Part of a small language model's weights.
Size: MLP 128 GELU, 0.488M parameters.
Training: a variant of SOAP for these matrices, 102M tokens, 6214 steps.
Each number is 200 + 30 x the weight over its row's rms, rounded and kept within 0 to 999. Layers, rows and columns count from 0. The size before them is the row's rms in percent of the matrix's.

# up: layer 6 MLP up, 128x64, rms 0.269, rows 43-95, columns 0-63
# down: layer 6 MLP down (transposed), 128x64, rms 0.443, rows 43-94, columns 0-63
up43,104,181,159,242,223,162,186,221,183,184,160,209,184,234,254,188,243,172,176,234,191,205,191,152,188,212,192,211,184,201,213,163,175,198,256,185,195,184,192,157,286,250,151,156,211,191,199,198,241,196,220,223,196,238,204,161,177,173,240,215,200,233,199,130,207
down43,115,189,156,188,209,158,196,242,209,211,179,196,218,209,227,161,145,226,153,164,218,199,214,211,185,246,268,208,195,197,137,166,242,230,224,211,211,209,192,226,197,214,229,253,233,249,226,193,175,245,179,218,245,200,187,151,245,183,174,188,202,185,208,132,189
up44,100,192,199,246,216,159,189,192,202,190,230,190,169,177,224,271,215,224,271,224,183,204,186,198,186,201,201,255,198,203,171,232,186,255,176,160,199,198,190,231,225,170,209,153,231,259,163,190,168,192,182,164,279,253,192,174,199,220,207,159,227,198,171,189,176
down44,112,258,151,179,176,186,211,220,194,204,173,277,216,218,168,181,133,210,222,208,155,264,200,192,208,160,159,216,164,175,230,192,214,204,194,269,227,208,182,205,228,177,160,185,206,233,201,199,171,197,239,171,200,162,247,178,177,205,219,155,182,160,198,167,205
up45,117,212,196,244,188,238,193,216,175,177,183,194,196,196,231,153,239,229,172,147,159,234,202,130,227,221,221,244,163,206,167,236,232,195,210,237,203,175,229,245,212,162,193,144,151,153,210,173,152,173,191,238,181,159,224,185,227,221,213,182,236,215,215,231,206
down45,133,163,195,176,218,243,221,209,200,200,192,189,201,227,184,182,256,131,183,168,213,243,178,196,188,224,170,266,183,167,202,198,271,158,207,222,203,203,162,236,179,142,168,160,215,138,180,216,198,159,182,196,217,191,220,199,253,212,236,225,206,218,236,244,204
up46,101,199,215,150,219,224,199,196,170,217,132,158,201,207,234,180,167,161,184,179,185,198,181,152,226,207,216,175,193,175,236,248,239,221,168,196,212,173,203,181,227,226,172,241,178,240,259,184,176,163,219,224,226,176,167,260,243,246,218,173,209,179,259,171,204
down46,085,211,166,190,197,232,221,207,240,220,208,191,126,162,176,236,208,226,189,180,198,243,252,159,256,189,173,189,186,243,205,202,207,197,245,204,165,191,196,211,176,196,208,193,186,148,164,260,237,206,234,222,182,237,223,250,196,174,236,178,174,240,258,185,242
up47,081,158,207,178,166,192,236,153,190,187,201,236,207,214,191,179,198,244,178,190,180,216,219,258,258,225,214,223,231,190,150,195,232,156,153,252,224,234,182,179,199,203,161,188,210,158,224,157,161,207,188,130,188,210,169,214,190,211,173,170,245,246,195,248,186
down47,098,263,210,198,252,225,197,217,176,206,220,158,196,222,179,211,186,179,208,259,158,217,207,200,171,220,181,163,215,193,216,254,184,209,251,167,255,171,152,244,216,228,206,195,160,206,181,208,239,184,212,223,229,134,217,152,186,176,220,229,138,185,177,203,234
up48,104,193,169,205,238,260,178,197,210,168,161,223,228,182,170,241,219,199,220,200,206,156,190,181,133,203,193,257,166,146,199,214,224,234,223,253,167,178,222,187,193,191,197,197,150,220,240,221,152,196,113,233,195,213,224,177,170,174,198,192,180,171,166,211,210
down48,100,213,215,167,180,234,187,219,268,240,220,199,203,196,200,174,206,179,191,208,190,164,231,209,205,207,204,298,175,229,176,192,226,197,257,230,201,202,235,169,206,190,215,226,135,197,203,242,211,176,132,195,166,219,149,170,151,236,194,214,203,240,203,159,202
up49,101,230,215,225,264,182,206,228,203,267,226,171,185,244,198,201,284,186,156,164,217,221,210,191,162,233,208,234,226,171,203,204,152,169,165,179,242,206,213,197,261,219,187,242,194,192,208,165,192,173,218,182,180,184,150,246,190,223,178,222,183,222,177,198,241
down49,090,166,191,186,162,245,200,166,208,172,204,245,209,124,174,240,184,208,212,230,167,175,182,233,232,128,140,171,160,225,196,181,186,184,212,193,170,209,188,174,178,225,183,215,229,195,217,211,190,203,201,225,190,228,230,249,249,166,225,169,237,185,231,151,152
up50,107,153,211,200,211,203,179,155,141,193,246,223,146,238,216,145,209,163,250,200,216,229,201,178,195,194,199,204,175,176,199,171,200,195,237,152,190,128,220,186,185,194,134,213,183,201,222,212,193,197,180,159,176,212,218,195,171,227,244,233,205,276,212,160,220
down50,113,194,212,218,134,272,197,169,188,195,167,192,242,219,233,177,148,242,165,230,196,145,177,196,187,217,184,212,178,211,233,162,190,163,216,178,201,219,194,235,180,193,243,174,194,197,221,203,145,173,196,213,216,224,232,250,191,178,187,148,184,284,224,184,197
up51,105,206,202,214,210,238,214,257,158,179,256,227,175,133,181,182,211,193,223,189,255,199,156,229,228,200,200,235,172,179,212,151,142,207,239,194,198,179,182,164,256,195,167,216,189,238,175,201,194,211,174,222,204,181,201,181,229,278,255,243,200,194,206,195,224
down51,094,171,220,234,160,164,182,239,266,199,196,181,167,204,160,197,215,170,205,204,208,203,218,230,198,202,244,166,142,182,219,192,168,189,162,197,132,240,171,264,161,212,219,245,196,168,233,173,182,231,206,224,245,246,213,228,180,190,205,172,151,241,204,198,222
up52,088,184,242,157,223,249,230,127,197,230,139,219,202,253,222,196,194,214,173,209,234,211,239,249,215,180,157,207,174,181,208,212,172,145,217,190,208,196,156,204,194,218,181,211,247,164,196,173,216,139,200,202,215,223,204,235,186,148,231,256,188,192,167,214,224
down52,099,213,224,204,140,143,195,241,267,237,187,186,188,151,208,207,173,170,207,240,166,219,158,189,178,200,233,201,193,195,176,152,220,240,193,227,209,174,263,159,178,204,193,236,227,225,252,190,208,237,218,188,186,159,193,176,157,256,203,172,186,218,208,153,211
up53,104,192,183,148,203,208,192,204,170,227,187,208,203,207,209,175,228,154,237,248,230,203,196,200,200,206,131,185,144,217,241,190,256,156,183,171,170,154,251,168,263,216,199,247,189,214,200,151,234,145,143,160,216,192,204,172,201,206,173,205,189,193,187,192,222
down53,092,169,182,223,233,174,186,186,190,229,266,219,169,132,196,271,231,229,173,207,223,197,210,209,230,183,214,234,222,232,207,198,194,195,199,223,168,244,160,239,178,214,189,226,193,153,263,215,216,202,213,149,186,225,148,235,175,212,213,231,209,212,208,131,174
up54,097,216,232,156,175,182,166,197,178,271,213,219,217,184,196,160,207,209,164,177,214,240,175,167,197,138,194,224,207,162,230,221,218,138,258,164,207,207,231,115,171,232,178,192,206,153,177,182,186,224,159,179,199,201,189,217,208,231,164,195,192,198,188,251,215
down54,102,269,233,190,167,188,218,211,191,200,223,156,195,244,168,245,230,172,198,189,188,177,221,194,134,204,181,174,175,140,185,239,250,198,230,179,256,194,207,205,166,219,206,174,151,192,179,230,187,231,259,210,178,178,197,214,205,120,198,226,172,207,178,218,220
up55,106,197,235,179,208,188,186,196,176,170,115,151,188,153,177,195,225,192,204,207,207,252,175,229,197,213,200,236,174,179,238,180,220,164,227,235,214,203,201,203,132,218,168,210,203,249,176,242,192,188,187,145,190,193,254,167,164,200,185,198,240,216,179,272,172
down55,094,193,183,216,217,246,222,193,172,192,216,213,201,163,242,226,186,212,235,192,251,127,233,186,200,201,208,240,166,197,182,217,255,213,199,192,205,231,169,230,199,183,210,152,169,140,163,199,222,190,223,172,173,194,218,250,295,159,174,177,190,226,225,167,219
up56,116,178,132,207,203,170,211,176,172,212,219,270,222,167,161,230,222,185,223,205,194,162,155,193,181,196,170,121,226,164,229,200,194,137,247,219,190,212,168,219,195,145,212,215,199,186,246,188,222,199,178,196,214,212,158,159,180,176,209,184,229,251,197,161,183
down56,128,211,176,202,214,199,234,200,252,189,283,204,174,190,205,212,206,207,200,191,217,214,144,181,241,211,251,247,156,187,185,246,196,209,198,157,189,218,181,216,180,178,199,197,213,224,199,173,207,194,171,236,197,187,227,241,222,170,148,133,149,188,262,266,192
up57,092,188,172,211,220,256,163,202,180,221,154,162,201,171,190,217,170,248,267,182,217,222,233,165,163,200,152,197,156,206,187,191,185,189,204,210,234,166,248,197,223,273,182,206,158,227,162,180,208,191,212,203,220,228,194,176,202,273,249,211,166,237,179,194,217
down57,085,206,233,188,169,157,239,178,209,170,200,218,182,164,225,152,221,195,174,260,215,162,162,222,199,194,205,243,141,243,168,215,194,221,246,189,182,185,199,211,223,126,167,236,220,168,186,226,183,201,195,223,188,199,181,262,215,169,271,151,196,190,196,214,174
up58,110,180,220,256,201,172,143,185,212,170,194,200,170,152,207,184,253,148,141,202,232,214,216,165,181,236,216,224,210,187,240,210,202,177,208,104,207,208,196,210,215,208,209,174,209,208,164,230,209,219,233,206,162,176,172,161,215,237,139,166,204,231,164,200,182
down58,099,219,213,139,234,200,194,242,200,186,165,162,213,247,167,200,206,207,180,237,220,262,195,183,199,136,213,191,283,186,176,224,168,188,258,206,232,238,200,157,181,193,202,210,166,236,217,185,215,192,233,194,179,201,182,145,209,181,206,192,186,156,194,221,266
up59,083,216,216,186,151,206,164,213,215,223,195,183,169,254,194,190,236,192,224,229,175,230,252,258,172,176,233,197,159,161,219,197,159,137,154,189,225,188,259,169,185,217,201,201,221,186,164,143,215,251,199,190,189,166,191,255,161,204,221,173,170,181,201,163,210
down59,096,190,191,187,268,226,182,185,181,176,147,187,152,149,148,188,175,254,181,183,208,177,185,222,233,180,165,278,185,198,169,229,155,186,221,216,172,237,172,198,222,226,202,182,156,224,191,202,229,198,157,193,195,205,186,157,189,185,199,258,229,154,194,238,225
up60,109,274,191,194,210,180,170,213,195,265,219,213,263,222,171,201,272,193,195,214,214,173,224,135,216,184,234,222,207,233,219,256,242,184,208,216,182,244,231,223,217,200,235,164,207,229,193,234,156,190,199,187,207,176,139,176,205,204,213,234,240,221,228,188,190
down60,107,178,238,219,195,154,193,182,181,216,218,207,238,202,206,185,209,156,176,193,163,248,183,233,198,146,196,135,174,193,223,154,172,183,124,237,199,230,259,200,221,222,189,228,212,209,195,203,172,151,198,184,234,227,198,189,157,208,150,234,244,173,148,229,206
up61,110,248,170,197,230,220,175,173,191,235,210,224,140,174,258,182,229,196,211,258,256,154,181,202,145,176,214,189,207,241,199,153,200,219,220,175,218,268,217,200,181,204,215,214,166,180,165,196,181,154,210,218,206,167,235,204,196,260,204,213,174,178,253,181,181
down61,115,244,196,202,242,172,194,178,174,158,219,197,157,179,165,199,210,141,223,169,229,213,198,203,194,153,205,206,217,228,165,254,151,146,186,213,235,166,250,215,202,182,254,211,214,180,219,154,197,195,179,199,238,198,191,255,186,223,220,228,170,174,141,248,167
up62,112,210,198,217,151,259,180,146,234,194,233,243,187,195,243,205,216,192,192,215,198,225,188,158,199,186,230,248,185,192,208,178,231,156,214,284,179,182,190,186,224,166,221,179,187,212,221,194,217,212,208,141,224,207,218,201,248,241,135,191,144,192,202,199,257
down62,115,192,247,191,227,169,199,222,274,281,206,178,274,200,200,176,199,232,193,238,165,189,176,156,183,226,196,237,216,167,193,217,170,173,206,181,198,199,193,240,229,199,201,209,222,218,192,138,158,230,212,229,194,216,195,188,276,223,185,175,220,246,187,172,183
up63,107,272,159,263,102,235,187,188,207,191,206,171,186,161,247,186,178,174,219,181,239,197,254,156,231,206,166,175,177,204,161,187,221,189,237,177,198,256,214,207,134,223,192,220,199,215,166,197,215,211,178,171,215,166,182,202,214,192,184,209,212,185,210,208,203
down63,118,187,198,210,163,205,220,210,230,190,211,184,206,231,209,193,150,188,243,152,206,121,204,148,241,270,223,204,193,168,228,228,179,221,189,194,218,189,241,166,174,170,181,222,175,242,201,207,229,233,186,201,245,129,226,222,256,222,149,210,234,190,186,203,208
up64,105,217,195,163,198,257,202,140,174,211,193,234,214,185,225,166,207,197,223,208,238,214,218,141,223,156,264,213,205,146,183,205,166,193,173,193,206,186,206,203,127,193,212,191,213,254,225,233,173,192,195,182,171,221,252,234,192,206,209,147,153,202,193,141,231
down64,103,150,220,200,175,212,199,224,236,194,230,153,196,205,186,236,183,160,172,183,194,220,222,179,250,162,200,120,216,175,248,195,187,159,214,215,220,220,231,186,196,223,228,232,161,212,190,184,243,190,203,147,206,251,280,217,148,205,202,228,180,245,184,184,177
up65,089,208,224,181,172,193,180,169,205,219,247,196,147,246,266,256,216,201,223,210,181,225,169,207,216,178,184,244,206,185,231,198,188,228,224,272,206,170,241,227,185,192,175,194,197,252,215,205,216,174,169,182,206,272,154,179,200,159,213,204,201,198,166,271,217
down65,099,241,183,210,247,233,216,189,155,147,169,216,202,173,118,211,140,213,184,174,227,208,187,204,198,174,192,212,188,210,229,169,220,241,190,183,239,254,181,191,221,211,208,214,203,175,215,188,217,186,192,198,202,186,235,225,200,227,178,214,209,183,230,79,178
up66,099,224,171,219,179,240,199,145,180,198,193,222,202,175,189,223,178,206,199,212,199,181,169,153,146,187,196,228,190,228,174,213,156,278,227,214,212,147,174,191,183,203,230,178,205,174,181,246,246,228,211,151,160,182,213,176,235,223,178,164,192,166,170,194,115
down66,098,188,177,199,214,137,190,185,208,212,187,207,128,209,204,200,211,204,163,211,219,264,153,171,183,247,215,216,193,168,213,211,201,207,153,137,188,214,191,192,170,247,182,198,217,204,235,243,172,192,258,165,141,173,248,244,177,200,192,175,140,189,196,228,217
up67,111,163,177,205,199,232,196,162,227,232,168,200,238,241,167,196,185,165,173,169,216,197,200,188,184,238,148,209,257,202,109,198,186,173,165,172,241,175,193,218,137,250,198,188,194,221,233,169,203,182,245,197,178,173,259,223,192,210,179,198,156,235,183,185,195
down67,094,210,215,188,186,217,253,221,198,180,210,226,167,160,266,167,249,201,246,272,190,178,194,178,123,158,264,205,184,224,188,201,171,197,211,214,141,180,163,211,170,183,197,213,169,216,176,235,215,188,214,210,183,219,192,206,187,177,199,199,195,125,224,221,227
up68,092,133,252,160,191,192,191,186,216,210,253,239,172,205,171,218,155,212,195,186,166,266,247,242,245,196,240,198,233,181,180,161,229,205,207,237,222,245,195,223,227,168,217,207,185,241,209,179,237,218,194,201,204,202,227,172,181,177,214,193,229,195,182,185,284
down68,093,225,225,213,135,199,198,197,188,195,161,161,205,219,188,199,216,161,206,220,198,147,121,183,207,187,188,155,180,176,215,184,169,185,204,186,178,176,200,182,186,191,184,212,254,163,215,214,155,176,154,205,177,217,201,250,106,235,191,179,191,179,164,254,166
up69,102,189,263,184,149,229,206,202,231,265,171,209,194,184,145,235,208,202,151,233,170,171,195,204,189,172,188,228,223,197,173,214,210,131,171,202,203,196,185,174,219,164,221,175,221,241,171,148,182,163,191,138,209,139,218,182,209,212,210,198,154,190,230,245,204
down69,099,167,145,216,219,197,209,203,134,159,214,198,160,196,179,178,230,245,199,187,263,204,225,235,250,205,184,146,201,177,161,167,201,238,156,233,176,184,232,168,166,232,186,244,211,183,259,226,225,201,221,188,229,225,149,210,186,189,182,222,234,244,202,222,216
up70,093,206,217,223,200,249,162,183,181,209,144,211,207,249,170,162,183,163,197,151,212,196,191,187,167,142,172,245,202,230,194,188,224,233,166,214,218,271,197,167,221,238,150,215,185,209,159,230,220,169,225,211,160,191,174,164,217,182,222,223,182,159,139,165,204
down70,093,219,203,197,163,221,180,201,216,209,206,184,220,175,188,227,238,201,192,255,208,189,240,187,220,209,170,184,268,150,213,252,149,192,196,201,180,146,206,251,224,212,202,218,183,209,224,227,217,259,224,157,208,222,206,223,113,221,151,178,242,252,216,203,198
up71,098,171,172,231,196,231,227,202,229,242,199,260,219,223,223,220,203,156,243,200,212,202,199,196,208,211,177,226,144,188,214,142,175,212,267,240,217,198,147,214,251,197,212,156,230,189,187,208,192,219,182,229,227,226,243,189,226,170,207,191,178,251,223,178,279
down71,090,234,215,187,191,193,177,187,202,235,167,211,222,203,178,189,239,184,180,271,200,223,195,192,174,151,220,172,199,187,199,197,162,212,221,153,167,266,213,154,273,215,220,268,196,178,229,158,243,244,226,187,224,239,196,181,140,218,197,237,213,175,182,201,220
up72,089,228,168,240,235,238,189,180,148,231,247,233,235,203,220,172,175,182,192,221,185,198,198,175,151,198,184,219,160,174,193,122,225,197,214,167,158,221,223,214,167,203,208,196,153,152,199,163,188,186,222,210,134,156,247,193,170,226,184,206,212,254,214,190,237
down72,083,214,237,177,184,260,264,181,183,147,210,163,219,164,217,184,234,213,254,199,151,154,170,234,212,194,199,221,204,203,159,232,175,178,209,199,201,175,206,191,211,206,214,208,269,193,235,194,154,239,181,218,242,109,220,187,238,187,194,187,189,208,189,224,220
up73,103,210,208,186,200,224,191,200,228,227,127,186,228,226,183,177,201,180,199,155,258,208,184,209,238,219,172,209,203,197,201,225,248,170,183,203,180,218,143,210,146,218,221,268,179,180,187,238,201,182,233,249,195,198,220,181,173,175,185,178,212,277,191,131,243
down73,093,207,180,240,224,194,178,180,142,156,219,230,229,190,182,165,184,224,191,201,184,164,199,238,207,247,214,225,199,191,202,144,206,231,197,180,211,197,186,171,228,237,203,226,240,225,251,247,184,151,159,209,171,205,245,153,244,205,186,197,230,115,244,181,211
up74,096,202,200,218,184,206,200,186,212,225,196,226,202,180,285,186,220,174,200,181,251,263,217,154,200,186,198,196,204,216,254,191,173,213,201,150,188,187,154,159,227,244,175,97,213,217,155,219,213,207,222,211,202,170,206,164,238,244,208,193,218,249,191,196,212
down74,128,217,212,200,169,196,200,235,191,222,223,203,268,236,137,177,191,214,202,189,201,192,152,240,223,234,157,198,148,178,254,242,178,148,259,195,219,242,197,165,187,219,229,213,203,184,196,183,214,172,191,247,160,220,202,230,260,230,226,233,198,176,213,224,159
up75,108,213,218,183,235,221,215,218,213,190,119,211,203,256,207,209,223,188,249,240,207,225,217,236,177,198,223,221,228,170,219,141,226,214,205,217,207,259,208,168,234,197,182,246,187,178,219,201,178,224,208,201,201,153,218,185,208,161,188,192,218,249,305,226,193
down75,087,206,191,198,185,178,231,177,167,224,222,228,198,259,203,219,215,173,219,148,156,179,176,232,226,241,228,180,194,236,176,241,191,196,190,185,173,152,158,209,160,150,241,182,206,183,119,154,213,232,189,197,216,216,211,242,162,247,228,219,171,192,144,213,181
up76,094,142,194,167,234,186,148,198,183,168,160,205,239,178,212,219,236,185,162,236,215,265,240,161,180,193,174,177,189,185,223,217,234,140,191,171,246,174,183,154,191,245,214,162,227,205,174,194,171,148,157,213,224,145,178,204,216,217,226,197,183,190,237,214,195
down76,099,222,175,208,130,191,231,240,184,159,183,155,262,187,203,170,236,209,190,238,229,198,147,207,174,191,173,156,203,202,190,150,168,185,178,224,155,197,201,196,272,219,184,231,247,168,227,160,176,181,208,173,198,218,189,223,243,250,190,159,196,236,189,205,184
up77,090,187,230,179,198,201,208,225,163,183,169,199,122,240,264,200,219,212,172,241,195,200,207,247,222,234,180,195,160,200,236,191,153,149,182,203,241,184,236,178,218,286,211,223,249,238,206,199,186,247,221,237,171,206,202,215,199,159,208,185,176,224,214,203,227
down77,083,197,195,228,227,196,191,210,237,200,227,181,294,202,232,180,185,211,220,173,201,230,204,163,187,142,229,177,247,160,157,224,235,213,218,185,144,215,168,203,226,121,191,173,198,191,175,192,237,151,205,168,200,245,173,222,166,235,189,241,199,197,229,217,217
up78,098,206,238,198,271,240,137,191,217,209,165,230,131,183,234,177,191,183,178,162,220,217,157,192,165,198,191,196,234,227,240,204,165,250,199,171,194,182,186,196,164,272,193,187,211,170,164,171,219,189,197,186,216,205,213,229,222,234,220,130,178,210,223,237,190
down78,099,213,196,204,174,261,208,229,201,168,227,193,238,242,194,246,158,193,169,235,179,214,179,157,222,227,189,84,161,159,181,207,156,183,197,224,254,231,175,211,152,165,224,166,182,214,210,197,212,159,164,226,184,214,196,207,195,214,207,220,215,179,181,210,209
up79,092,172,180,212,229,226,243,248,177,201,260,219,206,175,252,149,181,216,159,229,218,228,189,186,228,127,211,204,188,159,190,192,222,184,197,189,181,199,184,153,187,263,195,187,245,188,166,190,190,163,189,154,232,167,155,194,170,248,220,192,178,188,143,198,180
down79,098,222,184,209,161,160,260,213,235,197,180,223,176,236,174,258,193,177,219,250,216,194,239,162,190,197,225,228,152,232,237,221,143,245,236,251,154,204,199,184,198,194,187,190,166,237,199,262,214,200,219,228,163,188,242,180,183,199,231,163,222,197,182,230,226
up80,111,196,266,202,190,179,227,279,121,173,213,198,170,178,182,247,226,172,220,243,167,177,185,165,218,199,201,224,175,151,227,166,204,205,209,196,173,188,231,221,202,192,147,215,151,210,193,181,236,203,193,201,241,223,134,230,194,175,189,260,218,213,197,193,196
down80,094,183,193,174,205,229,187,169,209,215,215,205,174,205,168,236,165,205,192,266,210,249,223,217,199,197,165,199,204,185,205,219,185,266,187,222,191,158,191,118,168,228,200,180,172,174,163,181,261,187,195,195,168,179,230,192,142,240,190,230,129,188,257,196,193
up81,100,200,208,272,166,186,177,165,177,264,171,165,209,189,195,168,206,218,229,107,186,233,206,196,194,203,209,137,199,192,204,249,223,186,236,170,204,233,240,155,194,202,178,168,143,186,195,218,157,240,159,222,164,210,211,198,184,175,217,189,190,210,186,172,173
down81,088,205,209,208,175,148,205,231,211,133,174,233,209,256,220,192,193,193,186,275,248,206,170,177,162,160,228,200,219,241,183,159,170,231,238,181,178,215,179,225,239,187,194,179,229,155,229,200,207,140,160,251,220,196,174,215,156,226,195,166,206,179,184,215,216
up82,099,218,160,238,221,225,215,201,189,235,209,254,170,200,187,128,203,201,197,182,215,215,236,216,221,227,181,182,201,165,245,210,230,254,231,225,208,218,176,253,164,237,185,228,254,207,192,193,229,169,230,200,219,170,206,220,181,174,140,159,204,232,229,241,132
down82,092,212,221,220,156,183,234,165,230,228,149,184,178,213,177,202,236,180,192,239,204,204,166,255,204,173,157,211,180,196,239,151,239,183,218,175,136,214,197,249,148,188,182,192,189,171,234,182,205,237,181,221,214,267,172,216,157,256,209,197,177,181,211,219,153
up83,108,237,168,209,206,231,200,236,180,161,225,219,193,211,229,186,212,183,211,220,165,249,234,236,230,155,175,218,165,162,156,220,218,249,212,172,190,164,192,228,202,244,212,202,182,201,190,177,131,136,221,207,151,161,199,156,221,244,192,181,250,207,154,201,167
down83,097,225,180,166,195,255,216,184,215,226,148,181,197,179,196,159,179,210,199,117,238,214,174,198,168,195,209,183,269,234,186,159,252,196,171,171,213,192,180,237,231,242,234,246,232,217,195,217,197,262,185,233,226,215,160,210,180,232,217,167,189,219,169,181,177
up84,092,205,268,233,154,203,231,197,161,200,167,162,176,159,183,153,147,153,201,216,269,197,206,218,219,225,169,198,200,169,185,181,269,178,223,192,161,180,187,164,205,159,210,189,226,207,195,180,236,179,233,185,193,162,242,203,177,166,211,148,207,189,246,194,178
down84,088,228,178,145,293,226,146,188,256,164,197,244,197,238,253,203,206,239,195,172,225,197,249,185,203,169,191,182,209,191,207,234,162,204,177,166,175,180,185,246,198,168,193,177,187,220,196,257,215,199,174,214,201,193,194,185,264,193,196,221,223,167,157,178,204
up85,092,168,186,143,162,239,236,207,217,170,220,200,257,235,184,240,279,189,228,218,223,219,200,176,268,166,215,204,180,180,233,150,209,189,184,229,252,210,219,246,177,261,189,167,187,214,197,210,220,188,188,198,228,165,210,209,196,188,208,224,227,215,203,249,245
down85,085,227,181,218,199,117,184,179,216,209,215,216,159,149,211,134,135,189,174,175,185,203,219,200,230,192,226,210,169,220,200,244,172,199,220,201,184,249,220,187,191,227,200,260,170,240,229,157,179,182,205,166,205,191,171,197,219,212,243,221,153,226,243,141,197
up86,106,240,250,215,214,189,212,195,183,180,187,212,178,148,205,191,245,226,147,208,225,237,206,180,221,244,198,170,205,135,215,224,250,129,203,182,174,196,179,161,198,195,213,221,198,176,173,178,231,253,141,168,247,169,235,228,175,212,180,144,206,217,189,229,190
down86,109,192,198,176,200,207,160,209,207,203,167,171,232,202,190,142,166,112,213,202,174,238,186,234,204,206,189,214,215,230,206,132,212,224,153,209,228,236,256,217,152,157,221,217,258,215,175,209,251,193,176,193,202,218,185,169,221,263,220,198,243,201,198,210,171
up87,090,199,192,161,205,267,230,194,207,213,194,238,165,234,207,210,198,217,195,168,201,209,188,236,160,228,198,199,217,184,256,209,174,232,216,239,191,173,193,210,178,198,256,187,135,169,234,233,216,182,185,215,198,187,207,172,231,203,198,158,192,189,229,240,80
down87,085,198,204,182,166,195,181,180,155,207,194,191,197,226,216,221,261,226,171,201,192,207,230,123,243,200,183,217,194,204,147,179,174,255,193,200,221,223,185,144,215,145,200,246,229,203,217,220,147,237,184,186,152,216,231,191,195,157,255,185,242,168,179,156,219
up88,093,220,148,224,176,228,240,220,195,274,231,164,224,206,176,151,245,191,168,203,217,224,235,238,242,215,220,237,219,195,222,188,159,142,232,245,214,209,222,197,186,159,170,179,188,203,203,165,189,174,210,220,245,233,195,216,171,173,252,212,236,224,187,251,224
down88,084,207,181,151,204,178,190,176,157,193,172,172,192,244,205,235,128,174,241,178,214,223,196,226,215,255,198,140,201,198,193,196,194,208,145,185,296,157,245,198,222,228,195,196,223,199,212,169,213,222,247,195,186,166,235,193,200,196,148,233,212,202,175,210,229
up89,097,238,172,175,132,205,192,245,160,214,150,208,174,191,156,193,219,167,157,144,186,180,173,176,171,182,142,192,190,198,134,187,213,147,210,163,202,206,213,156,176,195,178,166,193,219,195,146,206,238,200,202,190,212,167,173,154,158,185,200,180,170,208,227,162
down89,095,211,135,215,151,185,172,278,196,200,211,231,223,164,210,247,213,234,171,275,198,176,199,194,187,213,209,191,147,178,218,182,234,206,198,212,225,192,195,187,201,149,160,166,192,215,200,217,216,197,261,209,152,225,230,205,190,186,194,176,163,259,227,251,200
up90,099,173,140,190,180,211,229,211,195,183,110,245,185,192,194,219,201,180,220,209,198,217,203,189,208,194,188,191,145,155,230,223,186,157,222,178,221,163,180,197,225,256,233,247,175,197,235,220,192,152,230,163,198,195,140,175,204,234,221,144,172,159,235,174,197
down90,093,161,245,236,202,183,160,218,226,175,237,178,214,206,242,222,223,204,190,232,195,159,177,223,227,186,182,226,179,205,186,224,219,215,170,226,211,219,178,180,251,217,155,215,256,259,190,159,250,199,142,227,201,129,211,158,143,171,201,225,180,186,199,219,232
up91,094,183,233,160,195,213,231,232,236,178,156,180,183,221,227,261,195,218,224,185,193,229,205,235,200,195,140,210,187,209,240,209,204,208,205,226,185,241,154,204,192,195,201,237,242,219,244,179,259,197,161,177,121,249,206,192,200,243,229,193,150,206,141,189,217
down91,092,184,190,212,234,198,170,154,163,201,233,208,207,137,207,188,187,201,214,202,234,260,195,240,209,176,216,154,243,194,147,174,209,201,161,211,231,150,244,219,233,219,205,214,188,208,181,245,152,184,248,241,240,189,195,201,146,138,176,187,196,188,239,239,185
up92,108,176,202,218,141,187,205,235,234,215,214,223,171,234,200,187,246,245,167,209,212,208,186,143,238,236,196,244,217,196,155,215,161,217,211,202,210,181,226,191,274,240,209,185,192,218,214,203,247,187,211,251,174,218,175,186,239,223,164,223,113,206,207,162,221
down92,096,214,204,161,191,220,223,205,173,184,148,220,174,180,175,223,212,146,265,188,195,161,252,199,170,205,221,184,258,235,280,188,222,163,187,164,217,196,164,262,214,186,251,181,172,174,172,228,184,182,212,162,223,241,243,187,197,208,191,156,212,212,182,209,191
up93,110,209,234,209,221,194,220,220,161,181,218,222,172,172,181,209,239,208,157,207,154,226,200,203,192,127,201,149,195,196,152,190,136,196,231,149,225,166,204,149,185,184,209,174,193,177,139,144,202,204,178,181,224,189,180,211,210,244,207,176,239,188,210,144,143
down93,097,182,164,172,222,131,189,169,237,192,253,221,186,175,270,249,214,211,237,183,148,226,201,224,196,202,155,228,218,182,177,204,194,201,105,210,186,194,160,204,214,198,193,198,198,184,190,221,175,206,228,282,226,236,231,190,191,169,204,168,207,192,188,176,206
up94,092,247,184,190,231,212,230,218,216,169,203,215,197,207,201,201,194,144,235,246,213,226,210,280,222,194,232,189,271,216,186,186,192,199,228,186,206,180,236,184,214,194,216,190,217,238,155,138,150,198,206,150,221,191,139,222,191,198,253,189,179,183,169,232,143
down94,088,194,184,222,181,203,185,150,172,224,210,147,194,171,193,198,194,234,193,231,191,238,187,168,199,171,178,165,188,164,223,185,197,223,154,204,189,232,152,209,234,213,187,168,207,172,197,237,240,221,188,177,128,239,211,142,210,215,138,223,213,204,240,167,285
up95,087,184,201,194,212,266,207,250,168,211,185,210,165,190,189,194,176,197,301,191,196,194,195,189,207,181,133,197,267,202,231,225,169,208,180,246,132,212,203,181,165,200,202,210,164,176,251,169,210,156,213,162,174,215,218,172,178,236,222,195,230,231,190,185,193